{"num_hidden_layers": 12, "hidden_size": 256, "num_attention_heads": 2, "num_key_value_heads": 2, "head_dim": 128, "intermediate_size": 704, "vocab_size": 8192, "hidden_act": "swiglu", "norm": "rmsnorm", "norm_place": "pre", "norm_eps": 1e-05, "positions": "rope", "rope_theta": 26400.0, "rope_fraction": 0.5, "qk_norm": false, "attn_scale": 0.0884, "bias": "none", "tie_word_embeddings": true, "parallel_block": false, "init": "normal", "init_std_qkv": 0.0254, "init_std_o": 0.0, "init_std_up": 0.0254, "init_std_down": 0.0, "optimizer": "soap_variant", "learning_rate": 0.00352, "lr_mult_o": 1.55, "beta1": 0.95, "beta2": 0.99, "lr_head": 0.00593, "warmup_steps": 200, "schedule": "wsd", "decay_fraction": 0.751, "decay_shape": "linear", "final_lr_fraction": 0.0, "batch_tokens": 32768, "max_seq_len": 512, "doc_mask": true, "train_tokens": 213000000, "max_steps": 6501, "dataset": "wikipedia_en"}
Each number is 128 + 32 x the weight over its row's rms, rounded and kept within 0 to 255. Layers, rows and columns count from 0. The size above them is the row's rms in percent of the matrix's.

# layer 6 MLP down (transposed), 704x256, rms 0.135, rows 67-101, columns 128-191
size [101 103  92  93 104 101  97  95  92 100  81 108 101 102  98 105 100 103 106  97  96  98  99  97 101  99  94  89  90 101  95  96  98  98  98]
[[ 83 152 129  94 101 178 139 132 121 116 103 140 144 121 165  80 117 146 107 105 167 183 140 120 155  98 159 113 105 107 121 214 114 113 103 158  89 174 154 127 107 143 145  41 141  81 132 161 147  59 155 181 199 121 155 156 182 128 143  98 131 151 122  98]
 [ 95 160 179 141 112 106  74 104  99 141 156 125 110 113 157  81  54 148 102 129 113 148  83 125  14 153 152 127 117 106 119 149 109 175 149 164  49 137 120 121 159 130 154 184  97 141  86  76 106 122 144  87 114 134 100  67  96 139 136 139 102  89  85 132]
 [126 117 131 156 125 100  99 163 141 144 178 172  77 106 114 145  76  97 143 128  70 111 186  84 102 113 121 114 169 146 113 112 140 122 151  56  97  89 158 171 117 105 161 128 148 109 139 134 112 190  70 105 119 110 123 168 196  96 177 120 148 177 122 141]
 [110 153 147 192 203 178 113 108 129 158 149 133 121 110 104 206 132 110 118 126 102 103  91 187 111 221 117 118 161 161 153 106 173 197  75 130  96 158 114 143  96 143 116 165 121  90 177 141 114 180  64 152 119 124 174 113 137 172 143 117 145 171  91 145]
 [121  76  71 114 127 120 112  88 119 159 155  86 118 117 108 123 201 160  91 134 161 103 111 116 131  96 169 135 140 180 106 113 134  85 102 133 104 199 114  88 168 171 142 144 106 102 143 136 166 114  91 112 162 124 132 175 150 144 153 144  88 185 130 133]
 [160  98 129 134 150 132  68 182 164 150 137 132  88 164 207 128 106 127  63 136 120  79 128 127  94  84 127 110 128 151 183 141 163 209 176 180 115 105 113 158 141 100  81 121  86 108 139 152 156 150 109 134 122 116 123 164 142 136 113 161 130  72 162 101]
 [ 95 153 123 114 170 134 123 155 112 174 105 108 121 157 144 121 116 176 136 152  85 138  94 140 173 202 181 151 122 121 132 136 153 117 117 173 127 164 143 127 137 150 125 166  90 114 109 169 127  92 159 133 134 168 200 167 133 149  69 179 145 136 170  68]
 [111 147  86 121 105 106 167 148 135 137 135  71 192 128  87  95 110 142 117 138 112  79 178 106 107 163 111 106 158 179 121 118 179 147  99 116 193 149 106 150 148 137 112 114 105  36 116 150 128 144 156 174  96 142  81 158 138 136 111  79 164 127 155 161]
 [133 159 141 159  96 120 114 126 163 111  66 151  87 138  94 155 131 140 164 146 133 117 143 170 145 158 132 126 132 153 117 125 145 163 142 113  76 128 117  72 162  73 181 124 181 100 129 163  96 107 133 104  86 169  91 127 131  66 139 121  97 192 139 142]
 [105  92  63 105 133  95 109 121 101  88  80 139 101  97 109 111 114 175 140 143 119 140 133 109 226  82 159 107 171  95 130  85 111  84 111 155 122 185 143 153 110 172  86 163 121 103 122 123 108 103 103 124 130 114 110 146 116 112 115 126 118 164 174 137]
 [127  99  98 185 139 122 144 134 176 164 136  84 180 168 158 103 127 109 154 178 211 180 137 127 105 118 192 103 155 138 126 158 128 108 154  79 105 130  87 154  93 119 170 130 139  90 132 200 155  50 132 157 107 106 153 133  84  96 180 137 154 141 133  89]
 [150  71 163 146 123 102 134 140 154  95 173 138 133 164 131 129 147 147 125 113 162 121 131  98 114 160 117 134 201 135 157 103  65 107 151 127  74 145 171 114  68 165 112 125 141 148 121 181 112  70 139 140 135 144 120 139 121 132 107 152  75  81 138 192]
 [111 124 111 130 126 109  73 112 137 207  90 168 135 129 118  92  88 173 168 160 159 110 106  87 159 140 140 113  88 103 181 163 116  84 103 145 121 116 190 145 163 100  74 117 106 168 174  95 211 144  95  86  39  94 172 166 119  96  89  51 100 201 154 115]
 [126 102 135 102 146 121 125 142 143 137 135 183 186 144 151 151  92 141 170 161 186 178 143  72 153 137 149 154  97  85 108 157 130 128 143 159 120 182 159 123 189 128 145 119 117 129  82  85 128 137 151 109 165 125 104 151 102  92 103 149 141 133 163 136]
 [100  93 157 131 103 103  93 110 124  71  71 132 142 106 106 222 173 136  56 107 115  99  51 167 157 114  90 140 212 145 228 165 116  95 120  89 165 137 167 155 153 128 151 148 121 106  86  81  82 148 126 132 102 138 168  87 139  94 118 170 195 115  86 165]
 [128 134 149 143 132 147 142 175 184 154  93 171 114 108 169  81 104  84  56 147 149 156 129  91 135 103 176  86 100 128 117 150 107 209 151 122 131  63 194 165 120 145 126 154  93 110  89 155 122 147 139 156 148 112 118 179 132 142 167 115  84 161  91  89]
 [ 69 152 155 124 160  83  65  97 109 128  79 155  86 138 122 123 132  76 106  85 118 140 188 138 166  57 106 149 134 119 126 158 137  95  95 154  93  97 140 153 111 125 104  61 163 140 130 166 110 102 140  72 136 186  85  97 180 134 146 149 125  82  95 141]
 [150 168  50 112 145 158 131 121 115 165 215 169 177 111 139  84 138 110 193 191  93 127 190 113 106 121 182 187 126 106 136 101 112 117 177  89 113  94 199 121 160 122  78  66 121 117 120 140 126 136 139 138 146 144  48 168 135 114  68 122 144  87 130 157]
 [152 107 128 122 167 138 127 130 119 134 121  73 123 128 141  56  88 160 115 116 143 132 104 161 149 171 191  71 126 130 129 102 133 145 114 141 147 145 167 123 157 122 194 116 189 116 142 147 162 137 101 141 119 151 118 125 162 171  86  82 157 194 147 160]
 [101 171 132 107  96 163 149 183 135 155 140 109 118 142 171  30 144 122 169 140 132 118 119 129  97 168 137 160  89 110 144 132 133  57 166  94 154 152 124 129  79 132 183 116 137 134 155  94  72 135  39 114 117 143 155 194 108 144 115 153 151 109 155 139]
 [106 138 147  99 170 132  78 156 124  59 152 136  58 142 188 110  93 137 100 192 212 117 155 161 107 107 182 122 177 130 132 129  64 120  97 124  98  77 129 104  91 129  56 127 134 115  81 207 123 101  89 114 148 119 138 112 106 171 131 171 121 137 160 124]
 [115  94  88 127 194 132 157 158  98 126 115 134 126 171 103 187 116 105 144 155 219 150 117 130 145 112 105  85 123 105 154 192  93 102 124 117 100 199 130 136 140 126 186  83 126 123 108 127 118 132  83 126 147 152 136 136 167 155 158 128 163 126 121 126]
 [ 78 150 157 129 109 182 151  96 121 128 115 120 135 153  95 131 181 197 132 127 176 117 118 163 126  89 137 114 135 115 173 121 137 146 108 125 104 135  91 178 101 106  64 118 106 169 100 132 157  79 156  70 133  94 106 113 125 100 162 117 123  88 141 173]
 [ 95 152 154 128 104 124 153 109  95 132 142  92 200 161 109  90 140 168 130 143 136 128 122 106 181  90 106 187  82 123 141 152 115 108 139 100 119 142  86 149 116 108 153 114  92 133 137 160  77 173 146  99 210 145 108 118 178 196 199 137 161 112 112  79]
 [112 145 151 117 130 121  98 116 170 122 183  98 127 127  90 166 190 159 113 136 151  94 125 117 110 142  93  98 102 222 179 144 165 180  97 114 158 150 128 156  89 131 143 101  94 138  66 143 128 111 101 107 129  82 130 116 152 128 135 139 103 142 130 107]
 [163 104 121 163 157  95 188 138 140 190 121 122 174 167 176 120 137 149 109 120 116  78 161  69 170 141 121 130 112 142  86 136 101  78 162 145 157 149 170 140 147 139 155 152 123 119  95 136 138 120  88 177  79 120 173 162 163 141  58 133 160 144 152 127]
 [121 193 108 186 141 176 112 161 188 176  79  65 135 189 186 116 200 178 165 135  89 157 153 127  94  83 110 136 101  90 131 120  86 197 115 156 130 112 173 139 101 126  91  72 193 117 129 137 152 139 106 128  97 113 128 125  85 124 122 151 130 145  87 127]
 [108  61 109 132 132 131 121 146 111 193 131 106 130 157 126  98 142 129 117 116 112 137 147 177  74 103 129 141 146 152  98 121 179 166 134 177 137 141  85 108 172 149 118  96 136 196 106 114 141 148 105 130 116 115 119 116 122  44 157 149 137 140 130 109]
 [ 93 201 114 170 170 139 136  98 128 181 124 148  86 146 153 126  92 114 111 128  94 154 101  96 114 174 144 116 102 130 163 148 156  69 136 147 129 116  77 189 146 154 113 150 157  71  83  87 228  36 121 110 153 168 126 111  95 113  87 109 154 152 132 109]
 [102 156 121 116 118 138 112 134 145 139 127 141  98  63  52 105 175 126 131 140 106 104 102 149  96 139 121 105 119 175 161  74 103 162 112 108 119  61 185 141  97 142 112  72 123  97 151 121 129 112 112 112 144 112 174  91 113 127 130 113 132 190 134  76]
 [187 127 137 202 123  88  94  85  88  72 156  87 110 131 130 156 157 104 137 136 128 138 156 117 144  95 152 136 150 124 137 105 114 161  69 105 127 111  93 138 142 139 150 133 146  77 128 152 113 177  92  86  75 126  91 161 176 138 159 142 178 123 134  96]
 [117 119 128 110 105 144 130  79 115 102 166 143  91 154 107  97 169 152  86 112 143 194 139 133  71 231 165  80  92 123 141 132 202 201 160 155 175 134  99  99 158 160 132  83 113 104 109 157 120 175 161 184 137 111  93 161 117 140 146 246 165  59 150 175]
 [ 89 144 133 110  78  73 163 167 142 139  80  78 116 161 104 171 111 143 156 155 145 119 131  84 108  83 189  91 110 159 113 130 157 110 129 113 124 121 163 148 134 114 105 168 125  97 122 137 147 157 156  86  80 102 113  99 170  93 147 159 108  97  57 100]
 [159 124 143  92 139 182 113 166 127 137 148  93 114 184  99 179 108 137 184 122  81 159 138  83 172  78 127 144  76 155 135 130 206 106 142 159 171 113  62  96 130 121 106 132 145 155 120 106  97  91 166 146 106 153  95 164 187  68 127  96 151 163  56 122]
 [ 80 114 131 106 103  79 155 143 133  95 100 119 141 121 119 115 123 143 152 132  92 116 113 139 139 134  95  93 105 127 133  85 113 112 148 152  95 162  96 166 188 117 142 158 122 139 204 115  77 142 168 147 127 112  76 179 153 137 157 176 136 155 119 117]]
# layer 6 MLP gate, 704x256, rms 0.146, rows 68-102, columns 128-191
size [119  86 101 105 106 102  89  92 105  95 105 102 102 105 108 104  87 116  89  96  97  99  97  96 103  89  89  92 101  97  95  98 100 105  90]
[[151 125  89  62 128 130 119 139 106 111 111 153 148 128 113 122 100  98  17  78 104 113 107 153 153 141 136 122  98 174 160  89 139 119 181 107 143 158 135  92 112 153 119 102 183 109 112 152 135 101 120 120 158 108 152 153 146  97 133 155 155 151 130 134]
 [ 81 152 116  94 128 127 127 129 157 145 124 137 123 129 162 108 164  92 134 104 134 120  80 134 151  56 108 108 135 143 120 128 148 135 160 107 191 124 117 194 196 166 120 117 110 132 169 180 157 103 165 134 166 135 160 105 175 151  90  91 102 122 106 109]
 [108 122 115  85 141 139 127 123 174  48  74 108  88 101 153 189 151 113  85 145 101 139 149 114 156  67 168 140  70 122  82 116 141 177 110 140 162 162 136 144 181 128 170 115 100 124 177 107 161 138 155 133 150 100 120 127  98 107 139 164 187 149 116 111]
 [135 173 111  91 143 152 108 107 153 132 163  98 142 168 104 143 104 108  88  80 152 168 120  71 145 106 128 100 122 123 166 126  44 151  89  97 125 105 163 162 105 111 147 178 133 173 192 172  88 180 170 171 140 146 141  65 143 167 154 149  85 144 151 110]
 [  2 131 178 169 127 165 110 151  98  84 128 171 144 175  77 117 165 119 151 116 114 116 151 120 135 144 135 122 195 129  89 151 120 184 120  88 111 153  92 107 116 174  99 116 168 126 164 157 133 104  98 112  93 120 123 159 118 147  97 136  97 191  92 103]
 [125 159  95 116 192  95 159 119 128 130  95  95  98 129 144 169 131 101 147 121 228  94 132 166 145 165 138 159 154 123 140 109 181 165 101 150 120 165 141 112  76 150 100 134  49 142  91 104 128 115 149 106 139  72 140 135 148  90 153 154 103 111 118 139]
 [180 164 159 150 150 125 118 124  96 107 170 169 138 119  94 143 131  75 100 108 148 116 171 104 119 184 136  95 122  72 126 124  84 114 124 140 128 109 175 110 175 159 153 218 117  78  54 161 130  93 175  84  77 167 178 133  78 163 178  77 128 147 110 123]
 [ 87 137 125 133 123  95 144 123 119 129 166 104 170 116 143  81  74 105 123 136  68 171 117  62  98  91 125 147 181 117 136 119  51 144 127 151 165 112  74 122 123 138  89  89 151 206 149  81 110 106 162 133  92 117 182 106 164 197 199  57 133  79 119 158]
 [150  74 213 143 106 118 136 156 184 120 116 139  85 135 150 129 120  65 132 151  57 127 166 116 178 166 117 141 113 140 111 112 218  78 153 177 117 197  88 152 128  77 127 133 109 110  80 137  44 142 148 109 119 132 162 167 151 117 116 118 203 126 153 116]
 [ 38 191 128 126 133 137 149  85  70 173  76 105 152  92 102 106 108 114 107 149 122 122 134  94 147 146 118 149 120  89 181  98 109 203 143 106 106 148 152 135 163 154 123 123 161 149 116 104 118 145 154 152 111 173  84  71 161 127 103  56 121 110 162 132]
 [151 105 189 152 121 183 127 148  76 166 110 114 149  98 123 181 138  60 155 132 142 115 141 125 132 121 163 154  88  81 160 109  80 135 181  70 177 165 106  77 163 109 123 175 180 202 120 104  64 102 118 114 118 104 113 177 163 128 114 121  99 174  98 150]
 [193 109 184  65 144 144 102 152 125 112  92 116  71  75 126 153 143 129 124  74 175  90 117 131 183 168 130 113 163 108  91 137  51  96  98 166 120 156  90 134 152 187 135  99  97 162 134 114 102 167 159 110 117 155 135 124 119 110 155  99  96  74 156 145]
 [111 147 120 117 168 150 143 173 122  42  76 158 165 123 111 132  88 120 118 146 141  63 104 166 162 119 119  66 104 131 126 145 155 162 172 169 135 154 107 109 110  18  84 135 114 127 146 127 139 130  82  91 145 144 129 107 150 130  65 114 184  67  74 117]
 [140 191 188 134 131 113 167  80  91 143 138 146  81 138 152  71  67 154 120 133 150 115  75 162 171 164 167  78  95  93 119 183  99 128 160 162 107 111  64  91 141 104 158 170 156 170 141  68 170  84 155 132 176 112 142  87  54 100 153 122 112 114 110 110]
 [202 134 114  99 161 121 120 127  96  95 103 102 115 112 123 114 109  72 119 182 130 116 116 127 217 135 170 127 124 106 157 124  96 159 105 187 157 173  80  64 125 189 112 144  91 116 107 111 178  97 118  87  90  64 117 180 159 141  99  81 108 136 165  96]
 [149  68 176 130 107 218 122 164 164  92 147  78 167  90 123 154 151 139 160 167 136 141 136 114 102 161  78 162  66 116 136  99 102 196  72 153 181 143 122 112 115 166 150 158  87 185  85 126  77 186 123 165 160  85 142 101  99 160 143  95 106 144 177  89]
 [182 187 145 139 131 113 131 158 135 168  99 157 132  78 141  61 123 166 170 132 186  74  79 173 149  66 143 114 125 130 129 118  71 161 151 108 144 122 107 110 171  69 153 135  49 114 167  94 145  62 178 180 153 135 141 119 159 131 143 114  49 128  61  94]
 [159 120  88 149 159 136  97 117 131 150 110  48 174 121 158  88 119 142 157 101 138  96 114 140  85 166 162 105 137  56 100 119 118  98 132  92 125 136 118  91 106 177 150 110 169  85  88 165 157 112 163  83 143 102 166 148 157 196 138 116  99 130 178 119]
 [146  77 120 154 143 121 103 106 159  79 134 139 145 164 108 110 122 181 113 145 139 144 154 181 141 128 137 131 171 129 116 161 124  82 119 130  65 147 136 126 172  57  86 127 108 201 139 106 114  60 116 130 126 124  78  89 127 108 134 175 132  59 118 122]
 [ 89 134 136 193  70 178 125 107 158 140 101  98 146 127 213  82  89 159 151 100  33 179 130 138 104 101 127  82 155 210 101 122 183 119 175  81 140 125  89 172 131 137 122 166 127 150  88  89 150  95  85 166  89 102 153 123 143  84 145 160 144 122 150  85]
 [109 135 139 126  99  69  96 142 114 173 129  98  91  89 132 154 182 114 160 103 136 130 160  93 181  84 133 137 130 152 113  63 124  97 119 123 113 104 136 116 108  55 179 116  39 131  91 106 152 134  70 142 158 132 120 128 128 157 112 154 121 164  80 104]
 [154  89 146 133 138  80 113 151 191 105 124 151 134  97 116 147 139 149 109 132 159 116 146  93 133 137 171 126 131 168 111 168 201 124 118 159  51 162 104 112  71 171 121 113 150  37  60  76  79 124  53  63  82 115 107  90 168  91 148 125 119 145 135  99]
 [124 174 121 196 178 125 102 151 132 124 203 128 118  91 192 136 168 105 132 173 203 108 129 154 131 147 174 135 107 161 155  65 149 177 138 149 112 123 198 127 106 141  96 139 171 108 178 168 197 113 150 168 148 103  69 137 166 155 150 122 102 173 161 143]
 [165 117  84 120 132 120 192  84 110 149 167 163 143 117  96 155 128 128  61 136 125 134 139 164 173 148  96  84  97 102  75 179 172 113 154 102 145  97 149 152 160 151 107 146  98 126 131 144 167 169 122 168 101 153  95 103  99 117 164 139 111  70 123 109]
 [149 123 118 118 168 163 127  89 133 120  91  90  90 128 103 117 143 115 151 188 183 166  85 206 127 136  88 123 183 127 155 113 128 143 169 193  77 141  78 112  97 130 122 130 142 119  94 162 149 129 176 159 114 116 110 165 132 132 114 106 107  90 154 100]
 [112 138 170 134 123  86 155 109 100 201 112 123 128 127  90 113  52 164 160 135 104 168 177  97 106  60 104 139 167  84 153  89  80 103 148 125  95 135 137 131 147 134 103 152 123 190 177 194  96 121  94 139 183 164 124 206 169 125  93 155 156 117 179 111]
 [166  82 118  74 126 101  86 145 217 188 132 149  89 133 163 122  70  90 129 138 172 197 134 154  89 112 131  74 138  81 163 135 106 170 203 101 109 217 131  90 122 146 184  91 153  92 120 185 146 149  43  83 137 141 106 118 100 150 156  97 182 182 191 120]
 [135 112 186  70  67 144 125 185  99 113 113 174 117  94 133 182 161 126  99 122 143 132 108 195 119 100 111  86 184 180 121 127 135 134  84 207 167 118 153 109 134  88 139 136 102 109 109 140  42 171 113 178 138  94 114 129 191 157 152 101 143 123 110 111]
 [ 99 154 158 132  91 182 151 158 126 104 103 124 101 104 137 132 138 100 105  85  86 132 141 132 125 153  51 100 132 135 123 152 160 150 147  95 120 134 105 142 143 145 151 108 109 197 153 151 139 132  81 148  99 174 149  86 173 126 150  74 172 103 198 120]
 [108 136 145 151 136  80 160 177 154 179 153 115  58  45 196 159 140 117  81 130 175 102 122 132 102 120 148 117 123 127 208 102 102  93  96 154 164  80 125  99 186 104 123  90  71 105 137 140 156  98 118 110 151  74  96 141 159  88 152  85 128  76 130 138]
 [133 111 103 177 117 132  91 164  49 148  97 130 124 113  80 147 136 117 111 161 114 113 151 149 138 148 157 131 119 104  82 113 136 115 143  68 100 107  82 122 128 230 162  58 130 145 110 121  88 131 101 193 133 155 145 137 157 162 141  81 119 182 109 183]
 [136 147 133 159 142 207 102 104 121 149 125  88  99 140 100  93 123  96 155 156 116 117 128  83 149 142 113  95  89 172 115 157 168 170 155  96  88 154 135  71  68 145 122 178 137 147 162 141 145  85 125  45 151  89 172 104 115 109 134 118 113  98 186  59]
 [ 92 126  99 163 110 138 111 138 112 168 132 131 128 120 106 141 102 140 135 110 125 125 118 133 103 172  78 187 157 115 168  51 137 129 165 121 123 110  69  72 113 111 142 116  37  94 103  82 103 123  94 135 155 204 154 138  93 147 100 152 106 155  61 211]
 [147 117 145 170 150 141 138  40 133 100  77 137  24 130 157 105 129 133 159 116 107 111 127 149 162 166 115 128 135  91 103  65  94 120 147 100 108  62 145 178  95 165  89 139 106 122 102 167 154  35 174 106 143 120 204  66 126 112 130  79 154 114 141 146]
 [129 205 173  38 119 100 129 129 133 128 118  92 145 124 156 196 139 100  78 117  90  82 146 116 167  69 123  55 151 122 139  82 108 191 149 102 147 106 148 152 141 114 124  74 197 153 117 132 109 133 148 134 127 114 110 135 104 110 131 128 135 140 102 175]]
# layer 6 MLP up, 704x256, rms 0.149, rows 68-102, columns 128-191
size [109  93 101  99 104 102  96  97  98  94 107 104 103 101 105 100  88 115  94  96  98 103  98  93 104  90  93  85  91  95  98 107  97 102  97]
[[159 129 131 128 112 164 136 131  30 127 146 154  90 127 168 132 146  80 110 135 170  99 128 186 111 131 116  97  61 177 164 117 174 114 124 129 130  95 105 112 124 116 133  74 165 120  89 116  90  50 104 119 151 154 147  50 131 127 146 129 147 148 106 144]
 [240 164 121 137 113  90 138 125 129 108 137 159 180  96 167 147  18 137 119 125 149  69 134 132 131 113 152 111 144 164 162 128 165 116 110 109 131 187 114  67 131 124  84 129 145 123 135 198  76 137 183 126 145 201 120  98 114 184 112  96 117 101  88 122]
 [128 111 170 104 150  92 110 155 127 114 131 127 172 172 214 177  99 120  94 110 167  72 129 136  77 128 119 143 125 140 129 127 133  79  89  85 144  65 126 102 101 153 140  69 187 146  74 109 118  75 102  98  79 174  90  74 183 125 132  76 135  90 145 150]
 [121 110 178 119 116 158 142 103  83 119 154 128 108 154  98  88 199  53 122 122  92  71 130 163 110  80 127 128 148 138  83 125 115 156 114 217 121 147 152 147 128 112 101  69 138 106 143 133 118 160 162 143 124 125 141 197 116 124 128 113 136 115  88 139]
 [149  88 135 183  97 155 105 165 123 171  98 125 114 184 101 138 143 129 126 127  73 146 154  95 125 122 163 111  94 158 167 131  94 111  99 128 189 103 136 101  93 114 140 115 128 141 117 154 109 109  37 129 146  99 152 109 106 109 141  74 112 135 183 144]
 [191 108 184 120  73 102 117 198 143 130 192 129 103 101 150 121 163 125 116  91  87  81 119  94 150 113 123 154 155 182 129 164  84 133 107 113 124 155 132 140 136 120 118 138 114 150 188  72 160 173 122 111 155  80 127 102 129 161 147 161 147 125 135 122]
 [152 195 159 181 149 124 140 110 142 119 109 110 107 134 129 157 160 130 142 122 116 215 122 127  81 196 135  78  93 172 108 197 174 168 159 139  66 153 145 148 125 121 171 195 171  98  93 131 146 131 115 149 118 136  66 150  97 106 161 125  96 119  99 165]
 [ 78 178  96 110 122 176 125 165 158 118 167 120 113  92 114 111  92  91 141 100 112 161 151 179 120 151 178 156  84 129  85 112 136 115 126 154 127 109 149 149 135 146  85  83  84 172 118  85 121 162 169 113 112  73 120 155 117 115 117 220 182  91 127  68]
 [181 136 157 129  85 152 154 143 189 156 127 141 104 119 161 181 140 108  74 177 211 130 140  70 164 151 153 185 174 126 103 114 144 101  88 137  68 139 160 206 160 157 126 118  99 202 165 102 161 138 145 129 188 206  42 131 109 111 166  90 184  87 135 116]
 [154 176 136 190 165 107 124 123 146 139 151 135 147 173 170 126 106 143 110 151 137 148 132 155 157 114 107 145 154 167 123 180 123  82 174 108 156 131  82 105 112  93 103 136 116 124 143  90 121 178 125 112 143 120 107 100 120 127  93 166 118 158 111 113]
 [146 115 138 151  88 124  67 126 111 148 142 154 119 171 101 123 188 154  68 129  96 114  63 103 172  91 165 129  63 158 165 160 125 115 142 162 108 148 133 145 132 117 141 173 182 122 130 110 177 127  76 143  86 121 166 122 111 153  50 134 104 133 127 122]
 [135 128 161  98 107 149 154 140  95 122 130 168 204 160 103 136 141  75 143 111  99 171 138 135 193 132 178 167 134  90 160 129  82 134 105 102 101 149 215 122  66  89 102 173 115 126 156  69 151 127 108 119  86 128 124 110 122 107 136 102 113 112 110 117]
 [100 102  99 100 136  87 158  61 155 100 137 131 163 198 112 142  88 142 204 162  96 154 111 128 174 150  63 191 140  95 141 112 105 117 125 109 127 120 150 118 162 159 166 165 157 107 144 137 167 136 148 104 126 146 155 145  89 146 114  79 109 115 144 162]
 [117 119 137 175 158 151 118 149 140 139 121 142 113 120 151 107 107 161 162 146 165 118  97 124 137  93 139 126  79 191  97 207  98 120 146 122 137 122 114 108 124 125 107  54 133 184 101 133 135 177  68  71 126  99 136 133  78  75 150 165  74 114 107 137]
 [162 126 184 114 184 173 132  66 161 118 116 138 142 116 154 149 137 136 130 123 157 158 145  93 155 185 123  82 178 107 141 169 164 108  85 107 173 119 157 136 141 225 148 113  99 183  87 127 117 153 114 185 139  89  77 156  99 113 176 103 131 161 155  87]
 [ 98 118 126 136 155 231  90 107 143 148  75 112 138  41 150 190 113 118 166 103 146 134 132  93 189 147 104 191 109 164 133 115  78 136 102 115  60 133 140  86 130 102 160 137 104 114 138 118  62 112 123 145 152 113 105 100 129  84 138 121  72 164 129  23]
 [157 143 151 117 134 137 125  66 124 160 138  78  96 135 187 142  94  84 162 199 137 133 113 110  91 106 118 115 155 139  78  51 124 188 148  83 158 180  84 134 151 153 124 198  58 150 176 103 141 130 164 153 169 125 140 130 144 132 129 187  51 116 132 153]
 [ 84  82 109 109 143 154 137 138 161 131 169 141 124 137 162 127 141 106 153 123 123 154 134 157 108  89 178 158 151 118 109 110  34 143 169  80 202 120 193  78 150  78 142 137 144 132 132  90 172  95 155  95 159 108 136 170 112  86 168 107 139 133 183  66]
 [177 168 169 114 115 143 120 182 132 104  89  95 111 122 118 132  53  94  92 140 155 126 143 197  83 150  92  86 159 120  98 126 113 148 160 139 131 168  97 131 147 130 119 107 170 161 179 129 130 192 115  98  70  79  92 154 111 145 160 158  98 118 197 154]
 [111 135 117  92 147  95  76 114 103 124 152 163 188 131 168 145  39 118  94 160 100 152 157  99  99 100 173 161 150  88  85 131 130 122 187  73 185 139 115 152 119 201  95 144 157  98 148 130 114 157 161 158 146 131  68 105 174 145 109 109 119 130 128 138]
 [118 134 144 100 157 165 132 123  97  83 151 158 152 155 123 161  67 157 174 149 173 135 131 128 146 156  94 131 174 125 105 136  92  81 128 150 125 151 155 152  93 124 150 204 122 110 200 121 149 139  79 205 139 154 122 113 143 128 129 175  91 116 166 134]
 [ 90 120 144 108 144 123  38 149 186 149 134 182 142 135 104 136 105 148  73 130 110 116  92 100 162 105 172 124  69  78 138 173  98 153  96 134 151 109  84 103  89 123 138 152 105 105 179 147  84 157 120 143 133 117  92 152 176  87 131 115  64 120 160 103]
 [159 131 107  99 124 145 103 124 100 144 118 120 149 131  42 117  75 122 141  99 113 101 120 141 101 144 150  45 177 143 167 140  84 138 165  89 159 103 127 200 128 107 143 110 122 138 114 107  94 153 123 181 121 111 132 162 127 151  60  94  91 148 136  72]
 [158 187 159 168 141 179 148 147 125 154 142  66 116 144 109  65 107 133 152  66 200 112  77 128 140 133 114 105 151 114 101 101 161 135 194 102 125 154 141 121 146 135 172 182 145 192 174 159 164 162 177 100 127  79 128 144 206 110 178 147  86 139  92 101]
 [112  93 137  87 152  82 129  98 119 126 176  88 121  98 156  87 150 121 134 103 102 130 167 171 150  62 141 122 114  76 161 144  95 118  81 115 183 151  60 121 188 163 123 161 160 159 182 137 164 100 134 129 114 166 124 127 131 205 131 142 156 107  83  84]
 [146 108  77 101 168 194 119 158  75  53 111 146 100  73 148 156 139  87  92 149 164 152 130 146 110 107 112 162 170 149 179 157 142 101  83 146  79 155 151 133  79 127 113  94 180 133 137 140  52 183 126  89 129 192 101 112  61 149 137 110 220  97 193 116]
 [145 157 121  87 128 150 136 150 149 190 119 116  98 137 166 127 123 163 136  97 125 147 119  95 108 176 108 105 124 169 150  91  81 134 123  77  73  91 127 127 102  75 161 109  72 174 157 149 119 175  85 118 102 150 154 114 178 147 129 130 124 139 138 157]
 [156  95 113 131 107 126 111 133 137 162  90 165 153 111  98 118  94 116 136 117 117  84 134 165 150  67 186  73 113 143 169  99 170 121 116 166 134 190  67 136 166 101  62 107 121 186 130 103 149 122 102 157 165 171 158  53  96 135  95 153 154  97 104 105]
 [ 86 124 108 144 122 115 156 124 131  89 148 146 130 131 127 132 117 110 109 229 136 123 140 133 149 142  90 162 157 231 104 125  63 145 118 116 139 176 132 145  99 119  57  84 109 135 101 138 118 119  59 202  67 182 101 146 114 157 130 102 180 127 124 100]
 [106  91 167  85 187 147 108 155 102 144 142 133 169 154 162  54 121 140 139 130 198 109 107 150 168 133  57 130  92 144 152 139 149  96 175 150 131 181 124 102  76  92 144 137  84  91 121 151 135 132 101  80 130 118 145  98 152 129 237  76 129  94 136 115]
 [ 92 193 154 155  96 115 169 156 170 148  92 114  70 117 134 123 103  96 135 146 169 112 131 203 115  95 114 162 149 141 117 201 128  69 115 153 143 169 153 105 116 117 116 166  98 157 163 128 119  86 137 144  80 153 142 102 137 129 164 137 126 101 201 155]
 [155 129 129 151 152 149 114 118  81 184 158  80 122 139  62 107 159 116  77 153 175  87  95 168 161 148  96 120 129 176  67  98 181 143 133 144 153 134 148 209 123 143  87 160 148 126 141 151  93  96 113 119 121  97 150 158 120 161 136 109 109  90 133  83]
 [ 83  91 150 138 105 158 155 134 134 119 200 129 102  93 231 165 150  67  86 132 114 116 120 162 134 134 116 144 155 154 129 140 134 118 147 154  74  91 102 107 162 134 122 220 168 118 111 140 124  89 149 125  71 153 126 122 126  79  88 125 106 191  80 136]
 [105  86 150 122  85 134 162 134 177 112 148 140 182 108 152 126  98 178 151  62  78 135 158  76 190 185  64 106  53 107 101 129 179 139 172 105 164 157 152  99 161 125 125 161 128 195 150 176 136 199 117 117 171 174 138 130  92 126 142 130 158 107 131  97]
 [114 120 122 170 177 142 100  77 173 110 110 120 167 153 144 172 146 127 167 115 103  92 181 140 193 142 109 141 113 151 158  99 213 121 159 128 100 132  87 157 106 145 142  31 110 132 131 115 100 117 116 153 110 155 151 168 151 134 110 128 143 147  84 169]]